{"n_kv_head": 5, "vocab_size": 8192, "norm_place": "peri", "rope_fraction": 1.0, "bias": "qkv", "init_std_qkv": 0.0146, "optimizer": "soap_variant", "beta1": 0.95, "beta2": 0.99, "lr_head": 0.0133, "decay_fraction": 1.0, "final_lr_fraction": 0.0, "doc_mask": false, "train_tokens": 394100000}
Each number is 500 + 50 x the weight over the matrix's rms, rounded and kept within 0 to 999. Layers, rows and columns count from 0. Numbers have three digits each.

# layer 8 MLP up, 1280x320, rms 0.127, rows 631-674, columns 0-159
550461487459473518439501575556557461415590449570432483496405462482520509487515436552489612450507514560496536509544558402579522534528515501432428397451563478463564445562509555654548470544521478491465442521523503461425470437483513443597489452497562446506438601552461511441542476472490576535505426464505505487453442518473449496494514488453476478514498598516513429438622569491503557432564519524542619467470584610485509541521512582477495489417537467544420536576508475531481568357527572
568476475525505462524545516534447509502441556502438551563543540500542459513481467471462465501532505473519512514556422438351478484472450396527510507463495429604459498505504455458511519507420435448530446485556511430463450607516501539552411533426513537461535503515562408581524540530582538532491483484519525574490500495514502509400469538458520524472487533477519477509481438505564535441447491546486462555472465498470483475493452473532553500433552476508557525501500470451525400503452464
444491482458557532529519460433528529601550503413518430493503511476463433471488460538525417516479549486350477462495540462579482505486486496478507553530459566514467443494522530483409541517473429510466534421570412447570519526543615540643471489427564561457523506552521413505532501498453503553421461488454521429447483472532514521435486431488602523489459474432539436504497474505512413529582501529515437471537511441442450444530566520587511495528615474470427481503489419428495513502505563
567478489505526593625584475468418551552527527464499486536491409394526457443589475403555511535374558569443477454398464457493516556527563487570533498458547485491566481533437516494442487568495489507554506480514543529527477578452503491528512454597521495549448559515523521423555457504515528438481475469464578406587532441559498515476544506512445535488418481535582465510494491468663468477495514553504553495616446506478521547565528550542496492496426496529561516570473590532565459434555524
565584471420461528565483440504431530492475520523479532565491467376463536498435560466493568505541547500494511517525457493550598481501512507573515536457501528473414472464427598407525517471472564572591504513506543543529618521483537442542509561538493500531447422468483515517451462453485400439470420559441472468489482439494609545474528476505496558520393486515487474462538549430485466522445510553450575498457523460458592498459467506528529464560345607610441592537519456518453560499474543
470489530594549524442465400492503515562530508436463448481493493510558455455561363566548546503525490525551536577517457486529513495510515485489433474481455478496572498527456523518474586448463513505488505500457538416555519527438461509558533520445456517433496493456443505458513502548481448492499447495528510468466503452546564476627578504461510442509484469559388487473545522466341558588488503435572591612487553475501523448498527453521457494555455395544545487542480496463520510523489459
477543478468621491560509482586502482475455462485554446478422510454505541515460539507424543602546454491451452466451501546515433484542516613438467413514458505432552482485573469403518480496504534537519440446483514466570531504530534520441499426449620536459550516556423528471597541584463411489412507538464477542569397505471499560475399462473506467557367529545566558498539504486529446469530570533615574494501589450445502532569459478430532541478529507564477525534496535472579556537528571
462557507471499469478445466511497492535441481533549483461489516541502435501490551480446497524465593480565488503542421510475547531441451535555493556381543613556469487514555490497556543486477486507485485521506428447490557493472462474518587480561435442481543574446575522453545510420467545499462582482482574519556469501530544383571541519546489491523463457452443513471472576573504441563555419471413567496521454497485468488546479549498495539440526470469584506414512456461475582551472510
455484511473550516522483515526596627464503546433510359527495496510566516441461499495459606514559464495405562482580409557515590503457515426485492517522459548387519447502510487494427396480506456497377446485525471399483525452567490448547449429404531515410485489448464471520523555470519539470523505437552533533531615519484582463495557428492445514534476435478486536469492518568456445432511464521397372517479557446554602509528444479610472547439589536431508582400466393556431449436552452
421481482521520569506446596457410522417486554503577469505530464495527602495449511511589559526482497418469515529522382482454470516517476474414539538516503524467462423535493484502460579626475435590477477491456587532503529514521429540531465499563482512430546415412452491507434460407596510461548537415631537513526543566455511506464487482512488540603526541506440501498453487469494619479396440532615571534578526411533391575582476593479483538485459518468528487446510568572507493553477452
566452504536530525494443468475275504648469531597482466498477513624543571473614478528528469469493489578537468463543549493525534524503423515558460479499501524485547458567526487489522489470437439465562491489463426519459507533413488560586549441559448485490404545635479533471467504509514490518521485471428499487452577510473493545537423499521560494411418465580466478452447500571523515509539520414573563488528475548553551494584446500465495416475485476566497575452457401438474407521515471
403542531482491517417471437586543594640548510484572513457564605623499512486485488452449547561536519697510423497460513512438460474489550480537526527436505449533465461493486580430486455495502529417521472552500528474483459396583465481438516518503478532531477495546411444475568386543468512561523470529474495409564532515534554517595424378427517494534542458455499383461485472527478485499537518471554496552460434533453502487590529442393530500531555490535545490473447596460516492501410439
473402502428476503561480416476505520582531463511515540497578575547491489500421517561552462593444571476492550588519453464516434517513501542441516560519515539536514491438532538543453503449583508502495490603414528507537499538475467490454517542579656541531571513483462456473463436594501466492551403485536510479486502554454606539554544507627496490463524435535526524449500404449528498507418529471446437459513439502446502456439527537475567484465401605419389475528532407475429497524520499
522499451477507511491464534552509325538488462548529593418458514507527447522474577530560530523589483502538554518467486560459572533508539482529515540445450503447531457524433517585574433500475577517506475509456482442565571486487435463530464480472497539521447499476452504473531511513499500513548495570615449416492510506520478544518494438535598459480480568487505533455539605571577535546519570496501493566539481471478495479450474436503499539508602525476468600491523507500539451401487448
459508455546513585531468488417537564530577509525501531448463542475579446493479509452515563404558465488588577538512532491419445459445490480465560474487475442418533519503525526440585501492470524507474466440495536492556486477537519447530421516459449450454475501544484504518433466491498508408526561473478478442529540553518416504491530424463549415514497401583523425554481633600503574458546539474496445493497565536458506540536515442507445438544423490592531490572493438538537661444483378
523528524432509415514469611440535499574572563564520489394563542564411530537561475427533496509408476530463488462461379505516539530561455523501479515486572494428478453454575375526521433512493565565495514516515446508475560433446566493537530526459501468565517578518421570545496548566526431551587445537477526524439525576476406509442527568464455459518378436498490469510526480520444409527579523490558490495494472491440533484471451556521470483487427441488479470513497440502497438533487516
504449476492552501466480503617439490477509468488582477489431501546483417512546484375496494405470572462485456570538410487473447550565502491533433575402536499537513429459436514522572508408521478534451581594472482521426514565516502479469460556531548498445528446412500474479544454492498544574572479456473493422554473546455545589502534487431412395469415485451452448452459499435462530466438530416519548406458576483552454500545482542593496482502383534489514494504407423578513446393521519
458431583531420566536567567463483498433464517498518491456482507504457506502442507439527502475552528462509586560656463439482428526523603515537454534498496476492452492422437540538452485542537560495521472459465473411439530574489548447529449445505565401551477475467574428512535563497600461573492597512548434521543494469481440480448437530512593472500554546438563450457511595529508503591492579508485530444635516533449510558511500445512469532494484450504471523478554482460568556476402540
494470467488507455504503466535517559457525509520489473504496541403524487490440534486466472561423535461422465481443522462549433436489488587544509501406550542495451544537466555436470413576561517506543470474511506470487520525503570491481540507451574501490499454398528407521471560469478344455559494554446459482578507504406506488403515547552572465463519470497586584404439555513474472517516463505496491446542538484453558559456456556436512549461468557525444472490514478490480522476455491
453446498432461471434575501468465490447468440514515446428541525460544559512513578507483457584559491534506497521496431527575531526537471490471567430481472475415518414439436490587495505559495405568509494564493511495498473465471444543428585465525460503555585439498497520433506518412463461511454510531455431538458576487424509414499457461529427445535475519448465444451471452521481497464400465435504487615446444514501423515547469584596443460527522550469488508487482444465511489481463543
486550463455453508497476487569519524595455558497435394601480486607497560512531547502470498422514558445571486500470519473512581556540525376491385552421424478510508536516474435581479559529423513547575487475514596591436450572506390507605402543484437509514500527478481476560446529580401448455516521531552511479595518485533570533403442503538526536504536545487580507485502655435634497527461432473507514527583473410518560476407492432580533525529404522432501468436460497531496478519509531
527475521468488534557467516492420498561415526430502527521499552566448477489491430500455511551554521498568552527428498466509422570504559516594490543545481500581473472432426531521574440463525586458593503473477442414498525545515463537530515504500523400511522490559498528529468517503452462485497537528559488507509437553493459456514481594464584503510521519414431504446586493455510504533495484470441451490514397516529462488594435577498457486360500512469484566407449507494449439513527472
478613497488485568554452454405518591512446568568456557511485498530495464482569561627502490533433556484499508538563456448460482532452466544488461447545521543466588513520497511528442535521527567443437495527483449548519498484438511520409660501507455501500550493299480605461450487458542490454539526576452555538462489487565612419478553442542468569475440481515468523489545501497479493505466487504477452478421578471448524483564536504550441484499432533587504473482482476467580580554502556
463542518502541631507547470435535543424564500603544497489528543481453530522416458464549503474530446482525457504481497515428491510458480435482452519428511501577514470497503476585599560504528386465514475545384408410603492397572386459393537533493488496491429521494529517485489518443479514550546486487552378483569473472565513561504499537501511525535495540434419481498334508471563560477507430504443416495534477480502391511486421504521548478569509521457439469516547549519513552478404585
538510583505502438435500514465463506583601518543489470596550556462475543480439520494486497440437486425490400528533493503484458518457475519547448526568439457498523459458475480494514502413474434519460475551558499514525422477504469464545457511492457574515493540627429535440560453527471413520465526607475547440512414489492451509425594401498544409544507503475501394498546440574566495562544554422565494498463450480417511491476489535534545473520602396451402509548552447536612419476526516
518579506579438479548474462558475549523455481529457458503588539454570519561475571549516524549477588544478458453518575570449486545511424498587531525526451505613508440471480605470476508511454553509572556499424424485517520554477484490442418574570566446540402455508537491482456552429511541503446588559465521627599569434569479465494450551379579481379435510505624491531507430421585483508514406544543511491563544466439497518484475604456540568482436487487413405379443593529534434552408418
650554518503537445420560488472558550455506526550468525540502511432451437578447501423477470486526457579558472453474428519466561498547499459540449505500477549460554414528574526488487478516539398465466532484522556489572513415453482502507511438494501462529460539526467480475503532421519477534569512479527453556525573546516452511551477538503484523524535539463541440490552478491482543532543476520485507481464508372470518523506447520466546544421508510495463528494555518507503504381532483
542581548455553468459505556401552514444457581497494550512430452464442511503557479601444562519523553481465491565478503443481509523545499555521562563506411591503548506450583475510456469527526483473538443522360600475491494464512491461540461542429511589417499462554511514527504548490518520431569534578481510495438559504573598418531470480473535543432377505443479489489486511380534465501513459513477525535401483515564588493528488534467577461573548560530614481500595544531497512538370427
534478564533456571556469560470564497533506518581489483415603496495459576474483500521429540533491490427522560576514523479483422590557437444510578493447553422562495559548417476474530557571543562496541531476499550503487475457520404553539444561516511495512498506493525511515511456551420489413496527406594499523522522556509479511533523521433532542444547430560485476576602471512534554437521520575445602517486447434485399508536437541454418636408572486499569431536519460500506633567549522
490519526491508489459453386437575451547542459557528475567488610486549442557528505483509568520508507469471522422513544520595528439392566495470492485508505529532417469459598503471539506470442482494490492509407576446486511506556554545560514463477495549584412478526529615561497514469392495546600462546475519511549496462536572500527516491468515512529429544487504508486536533634491482572505497499433527467519401535474462461527534424488528548460574416511539483547569470409479466621500458
519497412438496488455539662501529440476508434471469483580556509490433474545499509525563454565542456487425477454582493516468441468413486493510499464533484536488535414585507517487434440584456448499403473431505439526527480574413521499476520584526604561488506578540513523497557480501493425576476475469397509452550550478558478558386405562458524546471396499481547512471519467573569463422538537423514479574484507428493467440566545610490563469430491466512503481487416494535443574633498539
448562411504545542477397527481461376566530506487469499426487598551505434524443483506455545429516514482474461543543458513510530547528460498489497512469489495485459503475340423521436526570351499480516376460546576473488412444505457491436502549550541448563491473493533510427499465412462504548541514455521527553305508522422565497492432561489508475546473504531595459486575529516436539452514508409457579522421482576448529444489522520471567512558492558476512510489619462491476456459514533
435504542562486553487615483448482446484572495537452483447488511541462440528488504422533467504519429518505475498411412528424502526459388543490437528504504428534530500370518428435501511486376506505424581476551475533447439451474437492516431467406566518639392397542490500531483448536503490449600548522504557499500414367516493541531547534486536561458443490551424472425551565507454584458609474534542554472428440499533446485439437480566433481433486457477453517465480537422538516518481479
491515412479485467491414469484604510520448585469442539427523472424544526457544486401547565505476462510476600450636491515451475464495495498526469595409530540481478478484574524400530491486467637480453532561459478493563543492522434506502513502478517472558552545526531482477471488427430452526515440463508496523544459422526502501507502513618393476526528523491436422468436472587461560564419519532515519541476536441523480505482562542532379487459514520443539503590479406460621465531557412
375511504501508492488534563565572554432461545434484522534523482528488551547547470400524557483529529543473477359477502475524415517449449498511512582599511509499444502511345424543537576495507510528478559477499553419540441468504532463539555469620447515452509436501490441459522566475476540599563463485547570488591480558491513536489573468557529550509515576479498482551546515503506616535464612458456495492483450498544518538502517438505554495508519456467424549546413488614475451561431501
552548529397562516538499451445504555551487456524426480550547566529489549428494516547522455544482447480423471510458543489517504482485457504526498489525542516497495406468566535514435548462503438585582486469559503525492483518526418599490441468497466531471468577564438502504506488583469513595504554475527545524511431486492525474508520484477480561447391554517629617501490459515506476402428437504489547396457538485515473601502439617413546466395420475478417521479481511429513432496449600
422518513480507462486525444494452598502539488623456495450470624533576459447635508566545543494613494452544392532435556456443467534564431473431381605596448566524570466551504430558466550512432469560535518574457486434456407592433535542364648504533567475534554523458495535570444408522482434482528444431521612448422508533560424462450534505504465439444552461606421516534495468439547582443527539521517477554484464465461426447525510519548449442470486481484520582477503444545516374517488580
569411514584533464462556492458465444458530542573539495473524451455558473462502578501475551510454550546544485480589499472511517513510568580467442539511417492510504491474421546531501463580540582473436472579478429539498490512470497450437435463522500489505371604534485581451503475531475567455522551476531563459509496533539494508533487432411393451458546524406516504537451544444640541518526548426551437446515472497457497491554512526516515519554554397510594558509536459471505514495487514
483597515409468520488391460474493588549603532561472522507505550515575492459518535515541452578568464507566605470524479497480626586513578557469544549470634491485458524508641486556529542496533511541467519519516539496473506443453471551511526550499599477533467557514499502463493660600487572437475441553456510596562437454402581561483564559563450509462519548519483579464547520529470615523524426535415500575372535481507421601497520555522520484466494582567493382480434410531547552440434517
461487546486451497516473566485515539564571467544547596389476524526497535532547531509403475455593526552482557540524640526529485683502475505552463433394478521523585461473494442437469479467418512457560460575489594454437582438502463531540612529387458549587393487489459504523512465435539409475489545475456479620510554438421505454498461498560574529572494491492417376514443483449423594528560520545568461439588497496530536405459552446449508563520521489402555567532508519486608495515478486
470538504483474511466626563459522470532488510484566522554468422459541508528534510537431503512539567465514621495573456487559502443432445488510559520532479602483389606488458442385425499596413464553510489508520550383589521477452485473566462545501541456373430489554546561485623542421546517570409518511407474531420496502421520518514527410512496509477527454564511550506514523509424569461456459480542458492483439434509454621538594552484547473530528465417494453503505509486483508539512468
526567460467481493467400500486568451484533563404546472534453489488581513437555442394687610504531525528592607544561553574514428518482465472485497466488409562503569529494571424547581483464549494536491517449441589429511549515495530513526490547585502507490534542489454498431543617554595421441599469500521534417423504516509520548514508502535514460494538563521492587455561522565508441502480523442394559475423510414494488552413415514531558448540495581438506523510542457509469520465517477
517423497482430449592410642519410523496420560571437467507496535492455528463539514439470533454545441526489442474583558572385449465581537515517430508508580386524554478497555419459448474600505476507527561549500483493489489437555511513530559492490494366494519394569590474423455493507452478544425567451538468417517536563573560481527452499520552517531464553464534597433488625525433304474528463547480573532528556564490447593443520510453552301521531488483609534571437448472568492503547483
502510482479531509632577458479541371526486484518534482546455506543456520534409527491468402561474588464530499374499490558426422470478510514556519475584495630597574533539454518546503563579529500532459473467546551561452537485367617551478540486537483595544552504527502570454523429428488496507511473560433519494509629588528431527536482524526454459567464539481530465476415534520534428499474587519562449503451557516548567393475485538457542529564528467480529470487485563486562483612576480
# layer 8 MLP down (transposed), 1280x320, rms 0.104, rows 631-674, columns 0-159
579470472527519528468575491554521607561529409474527488552530492465489412557523552512464456561579517547473532429528444449571456469557462517464544458426442508496551447470523467576533570507534462472393587574489507472463508454630548518496559507432484463507479458535475446488516488478506459459467464460473597520464525493549426486531479483453524523452425531483553462476549541486532407453408510525533640552514583556499582472485465461566602445343512501460399510550514471572450465471467541
517508512468454521549456506495466523543530526510388525417524428532494437467522468497497511563497535532302522688520515507496500485470443513528519481467524478498480558513525488461492464558576503437607465524485506442451553515468563431547463526466571509430516504482465512551502482506491577507526516488606511499417476476497586499530472512467492464520479516534476406554453494490480610509414472419532498485522506551468506504493600491534495573428482440470544468478514439543520476477486498
507453526507508532537491548431538526527433539458480522527567516490541470498500503513482503454493502487366551587542590506486566508489519588538510535546492452514449590518481453511526482598494523535511476562541523510504535486464552528567539533459531414493494541491534517517508535487500518563610462535536461471501527473509494446545411583465483467564528463453469462494423500475497549540524528460523485556571527579537422492476504535505522569419449488447510575518506376519534507513481523
577506352588579396461579419545482472454537471524381571495441427551527549528528489532510418390496484484612438532477509560648497478439419551431408551506499491541579490487532495532533433505447460581520507430421506442478374560524525548492467545458495421456508530482549564437528526467472556448519643504456512573570518444476513422529494506442409576492378532533464552545487435487530530497535442556478573491440481477546517501399477492537494544497538472449521465397576579411532489490519424
493510518479461563417571596512478508436479536550482465498471414528565389457569463512522519523471506494590438490427541549498473587496459482534523524433481526551475519550523527506481408467548558516495611539584453499575411563476397511523475519522549453518470498515517543477547492518473483539533474526535480487477456483469468542570545524532441481525504552410458459553486498556465525494489496505494563529518453608562516674500536438482536455487474496426544604457544498449576515443460443
502471529555412560499450492502531555466531515520511528476597433407582371520436541474437476474466504447358507567518491456532495516472497498475503549475587547527493502500535484548474454497562487477477468553454507602477421460429594438447606472517536507525527529523459500541574524584510506427543449492500433500473433529437545385516434545562519516553469537491539520530486452511510517509487513561587553574520524534523502490471560438534414520476552525443456511499491463479511492556525527
479488543523383507490499492446557547554435517509486534498497495553540410552599509558505525477502568526383498533451463520477455575500484434544488444492503505476515546519411470500507535569514457486608464533488472511498507495444513426480500493539499472515442545513560454452441436464503476479586472556530497571330565400528463478516482549441415463480548533500528477600408530488570494550487485477471517483555486515461463540520506439543455486481580558499531477459507444485451526522539594
496469475494551534510491475587562474439474437530486492531493545489489427545495503425517485583654452579557467470508528530444495481507558463491557504559424431506490398523459449460540537424502461531473523518478554513575483486587380567598495439607421545376538551503536503478529488525456470551464488481419535523458521495536460524487561528487497451478488511472489543462509565527489452512518536348501429527596489520561531493495391470509630427427555493444548501431479577427490491506502481
443478508471508539537461530506452469541524567452401561479528455492545464492468507504474448571431493470294533616517460520528624412487527459492494559501502485461449554482455503556525544557452402432470458515473445499512412462508566339491519542514557422502459418451447519447458435582478481481513501463501472495385489477496519494541488493471593515544578515499493435527518490508509541532579498498524523441492520537498483517552501482435534548494557495490518532474474437485541471485535520
445487458455511475462465479487557506536473453480436519464471480530481480377472413509562498472489503486501492597420477588511469511464547434549492531486485525510453469514541546396562658556535516439589444532526543520509484448560505546489486508549487428459581382490461388450566504407520436501523448504542413501514508496562485491483509537485566452496579486559469587484437527390493461481497479480496521418520458571475514516494532540480477619472441486422425535463517506434524444459406473
481441496523496457503443480516467581448495575547536499480510565627430564520519461582530518499509433564524514537506545552468591477480621500633572495532480532552551518539531529428548541510409594502540503486509543515525489471523569608507529572512461551431496439507528532537552520530554531498607467509350496411512504494484499445530378531553425506566493547573535427506482436376462498523494572584553566476557357530555587641476596589476500449384372474531531477473531554536479526538447487
487485495437496503415483461505420549350494455553518482494446441469511535482478535549493499483565461517395514517529482478479508491472508554599463465487545515518471625533567554484565465546498483504500497496511521565580591546495583478485413533526480508465472535433475465467418470562488460530444560452496433588433554470544496455445427459469541435539517458511493429475472492491572430497476556519499530546558425494499549434506457453431425473481502611528418535516399489569466653527527447
545530541411567485557555533484467423354549442582507597484516489500486442514547450491532442474514474496562499363479527470501568440551440537515568576509478459551502542456506540575456505606428518531544476472491555551494499483391543560513457522455424467521462404590493418492531538436545542528547532419470486388489534451526420465498490441415456543507490559485492466495438495477442472578511472564544495480523575432587528458466490460495508485560538423584585516488441561488486499536500506
454494443483542486471532379597518440473403480558565387565463444458471672524469511438538544470516520532677456307570460517471560443586411572514509510437411549539609450486547485539578520461523436539449555502492504490476516524583499533604543532480503556457552512473453509494432503587476430511468506457485502481572477527552405441498512423523450530488498464467455571563511532373631508524566472504411423537517502460469419552511491512416493437570512459538446424522423519493414537545537451
476562545528456518477547449513499503458608590479500461556519480504518577616448463499528507398544508530684535367459538537474439527463436527404461507440371415478537484435468453460504528440478515505508494490485482548506500489585379464520484496489432467473585501492573414581615518447559440461472504490468489491657516453522483511420615520504423498506605518470599648560511539551486445599528535476488501601553518507459514597520526598469532476561538533554469513522533523544446505569485493
494473485488488512440543539466485435514400544519438538492472505477472454446464566597464461444463455482430454534445455529520445517478554517524499480429461508547503495562532483470507529501549485599446419395466501477521564458550446471573590564485553509549424476452502539508549453461511537519507479446529440465454516510620550493623370461527503498581558482572512523575511467373483485594544465503494492506480505543494309573491520507516511476448552470413532482479458501458484494544487520
495505539415487567551480418521392446533431500419556450576477499600457591523447467566502623532554411477463458609581456417542556469489617494614509524535513538493460498530431508599504420430523393584543452537400451566367445486524590548496470539468493594438657488459540523537521531472493415539464465546527508500537529401432490521601428433400480485432564551470516504469555505473498472525490548448479509433479565409528602519489536402493474528531455576501452560486522561515398512532470540
497405613512578444472554492545489453492492454598574597479488517406563497498489469523516549462576533494710473286478525567488497418506538414498482486476480450456522450513512478575445525554494501495530480465493509455442526586539557527478467454564502481500496475541508488363559531555478535523433512512462544473507497491479518562547549534538436500504571511521477620520446482516479525508508455445466644456416477527486483450659448535512409554522489539455495507479536547514494481502428557
535550550462501450467548482447429535409518519529534521516466455500506529468515472489526541451493472491480501520513423530449538552503531426429461454541504501471474537509506479572510548518575516452527593529510565533519532502518481353429489444593442500545464505508487524463445497458474574466513561437557533496510534417559511486559491522522402550467520522500528343493578492509472511484487408499464482388475496490504582535530479479498466478489558539484445520544592464475528522541486456
504445552469562425531488487488624453534430491465418565553480516575481474489499538569471636454452505509419454423450514485582541501584427530520427523440575519578455547561568501468528514471535585482443557451512523523536489585475524448588485509487555464508504524471519458441536452528499490526463551476578507484422483493498459506552505481481503556449600414568509517519584496420506509588549555581526585465481557553508444466518525391423517493466435424526544485504577483545545526515550493
410480450465465496446505438483547428446551497451568489450545487581493594439465583518538531468524515456550443434543506504403472494556539494457497441487468532483517505414552528491459493445529569546527522442494449532522519478554501503518505517521484512517480560533471538466497550509518485577454467499419553508564460481484445391524484525557486588577484515450494594486601550523568516515513510495457434447399484449481556464490449501471379479443497452518439528582527499413499468499543503
507515504561518472491553437513486458446595433507482508490456497496548545465539513474494507517600510596689452418438466532535579519538487485421504442516520444559504344514474565593499587473479512462405550530490492411516527507519565473518444417483480614485537472408501430461529503471599460570416499512409472417542474532451476510527548487482417609551529533476536591457511605456462509541463551459471571540374518498492536516459508458520553528549451548521550476547432522461575459509506503
528541545491553466468535476483516546567564478419489426604405431466521514449407560544489523596531414472473463533574486430514575513457448478536481458519551484515451585468504529568485420453537478535479515530578472491493495516391490527524490491443433582493488492596519511455543475505458484403503503507555543440484424470444474534501659552426533621486491583452460487494496448502404532519569591552430508526510466417534512506521474417446578478566464501544584454470512495494541548464381498
522544501465433485472560412465534489588473506454513496514493510496528521404492533494602475442571341471562426443575455490462429443441541535430503505535513509557617474480458448493583542551510483556532449487383538497496581480571430581477419531468466454522532465587595456541505485491552477575569549462566488403599532496520504468413534540546469566557509465467438539477449428450480504480525468448507353478552534503496463559445489500386528515624563569557512485475552607341443539471523545
469503497484441485494523542477492521604505541495433474477480483479491472449486539600464492477400508468312490670517457473482520469465537560547467532547550490480483610600482499453480507556511558518532517521494498466538493509486545420420458500509494399484507505511449520517583507540505506551577504521556516482421469492478471525569458533540483459510486496545530432496429579458517541512485516519496534497578470515485440469511542457546444589428507534547480522429541459476521481506493566
437490489468470466490491504575535548553474429554493508554437465507519488434479573525523569454463532490461450589519437403554598485544588484399516479533547496511499357454473495561527510481492438468471474542525493505519591516464457441532560441482560502500393476622453532506433454559524453507524508440503420513565488370532392501526454474446400559546449530496508434496503439498475509518588453549536460431444501443489452447543630505473464466487463436555551463468442529577447409388475461
449429446519425615488561510603474457445555507538466560499398448532443570482546497550443543504624514521499517479503497449529460509497495538432479514455488532533600551335474519517485466508407467540506539496456454550520485526548531635481545493499546536435498548506405460480510533598501429400416437388457591463560493450429457496456499498465530498473474533482583471552552582453564422443486481490481547416545573397439512397427461516471510465388530550529456560494498594574402561593514514
456495458534462546454500483514502469553461530514540498589508526483598440545504551450571487489504409560566560474457541533503472392464575416511592447472538415513457491563502492420556585483490435500524499372533537424508546501465465388549538522531473449561547527546467459538456512469448434561439384485552521584515423545424479591531613507512483508504505546497453535565560422503510496552524533603567413475511548494622544488462486475496517451580537453511487440494507548441542495446566544
425439519472543523573536471491567578460524395419484449546543545453529442470533459521540519500541491581610464360513460511480540459435507558368549530525549512442545462438516505525441418482423503470534542569530479470534502506529456512487466498450460480436530468491434465476489497497539457557441463522452534428486448462522444465430535502506432436475549506428401461521497572559523485577534514488471445436509519540483489501538428467431601470594457516492549530490479505504486435450471517
538566504463494543497515506486444532462497578495425489488512517458529391503464485459479494543472509570408460598499566533462506521473505503474508512497418429440458584490467484465535443528542496417531535529549542530472498574460504463511484568476494447548444441530559522562404490486488559528485503507542435573461513422566541444559424525506498409445529507534482468486361505471549492506508540528500503505509490483430462536433489461518453585499464517486518487484476476496510550521512550
500471518448414465494464554492509514509479468471449524432491513483502361444470492525478529568489540510337510679532480449503464540439466503490485497442543473485519609562522541449522510536507541525572499507499503540524584551464599428596537512472598438472496508458494509512495500545464514465541453478572569481463502481540528538552425546494529500473534517528521392510454508459468469574459451525511485507571491454495448515445575476505425520461514485499508520467489415480538512505518483
505506441497435469473438528588481491477636548538507531475485536456468566549587571493569480597443483521564406392535512444482499515477581477538445472493484493501446450514572568479479404499523435466473515443536503518455559531559472537514536464536534518517496537562448498463509486504425528348427488517497498425598457513495501418551532462574458509500478465413515610502526396523595488495532501532498521494491558450521554497525546524426586552569556348508518438469398500543504579520520443
520578535572420474428530529568566494523502492384493494460528538502555558515532491527578460455597447479523439450488482543437459450550489418488542459541395497477587539569458493462548482455544442498536496543549477471510599484499480415495381453528506403362516530529461406440425442431614533505569419486427419446579408473527465458465486534615496447463441494448619571522451494502549482503531550444461575575547399450508486578546381591486510531559492522471561479514462548476481475499546526
572542516540553436470588561475439519526578471574468519479530437563389409430456506495553473455452550395455421521389420587544516518560489444469514467587526443491576547477370451528431441503470356533449453469578469531391462479544510463498507498506466490441522460474547512531492522569533431499505468514571398428479538523430454515446452530556463526503482471597540522499463509456553355545549487531479449617514565536541518471547593529516494554497518459519525514436512503511455528483436487
513510503537475457533590500511478459486502481482434516525469410543471457601494465526400408432453529596406510443510426497535512488521530433555472529555536581481513487469519549480489511584453455546534471454470417477510491477512522504532453638502528580517505512522492468392525508486502458458416563547398472535514464581516528514435451489643531531507415546568427425514531538495490564448375487504407537452458541585539519466559478498549583405575518584506360520534511460546470403480497573
485414477518522524592507593432420579492463506500542493427491570492562422560454493479461482499519528533423459531488459507452426518502474469493505453504482455494466598487478489436573441554495429492483501536457558535559504533531564426591501508487492452454509482437465546523498470455580443526460449470505463479502517555529484521649485471526581543503558591513506433505434419532522483487638537452499497523593543495520502445389514468528450507503501488484590447560489545555601531476445491
521465520458503545523558514540548564527472408534494443442496459522476465451489497589487556490537414466453422482406490494541457409431504465460381508500380528579565480620503500443437466499449561510570440601450564524502460464453507499491516533481534536566622439584506407516550507518579431505506531441431474458467391495495461457513561634447512565584578440606433370420355482402484483489479492512375477457446387466569530565454468448487506407596426471555460482421513463476466547481465532
553428541543452476549499447458529413441557474514502499535511454494543523499526568593399447549553632601460477526582589513475592463529495598483443567522501502551591519531442465493465395493472468482448474452508407535509585461388463538495470522537474498562472478424495511434434513493568392535523506436418499424461549504493545450590503464476561564411473507535482456475358471464553454491450507534475551479546482461454555407614500550512479483479483432566519515491472515434611493463430628
432430459440563472466513485490417479455457359462541437500564440600565585513562541490448471575432510535563395414463455404492522446684490483510555399405495523430507499414532409423566513434584475450521692539450453475505519517526424558502492485561494482470483452595473582500460465495513490544434502463427557459536506466480532489564529456500540634538592430490486497530485394424521448524454525411481559439490511514506541434481627483492477516406497552597522517536487518513404581488492478
506551492440632617524538464478508534525455440568570517483487491470552504489407512522503539384499529554484513600406581440634463546438529549513579514543606471416398459472566622561579505488431602548369557531480529403501445522517504562489492469478576508530577419432512499588382453497505559481522542509582522569548504491526436470553441322505430491449525480601477430470442497510466470563544545536658500526448525535470513574458529484620489603495564513539420528518550461434495556431508489
490472500454515488542499509525459533553450550495497483409520423540541464565458403505491522487439507452452538572455479538381588522526475573485445569487496554517430468515406513580554618472552587485456519484489527513527511489481484507487609488565492483582458459541486580494497491484457591504583473500602467551458504549553494461570426490372457548423438483506458448451562542595556558514592513529489499544441545430477467569515449522521457520416521432462512572444488498520535491483506501
475562580565570494472627449508515515537474510482506500540444535521402526442386410359582539516491507507478452439553501541519474517430376585423575536446416456459541488413432485524481462505527565412447480463561466401428524531499472557429433424560506560553351552440521533506458521489474652502533506473576481430505554522481497449521387415489451486442531497526505493445459508381496582567536488523557518419531581497462434511571438484516452559420555410533405553544398504531386629544535542
436528528469452416560452590500371630511448559582472532615496475552512441546586484526452532549514354471519527540568493495435507498625549525588379394484498475374476472533450495603471540529547479429495479483509597485451475467623607582511564432483556418459510561416401465417477429539494526535466462414406530427454540573556443577489543499507668498515554573458555656471419621487525408444507482480368575543563464502500539522560410407533429425454529507545471473492391532565455512543483458
484601474410507481569570425474452520434428534560539533419454518569502501513523577579363567550463561565476595467462442478532522498547382538504481527528476488477448576560580540525518520594556495406531412573548536563469397519404480543483507481404574416547588532517394535520579543470507446448558518493405459517538449536527613565551541497589487507517492576481464533569510568454479576562448480572429523486507437494620521491439450457528512465482478427595510500551497445504446510451493600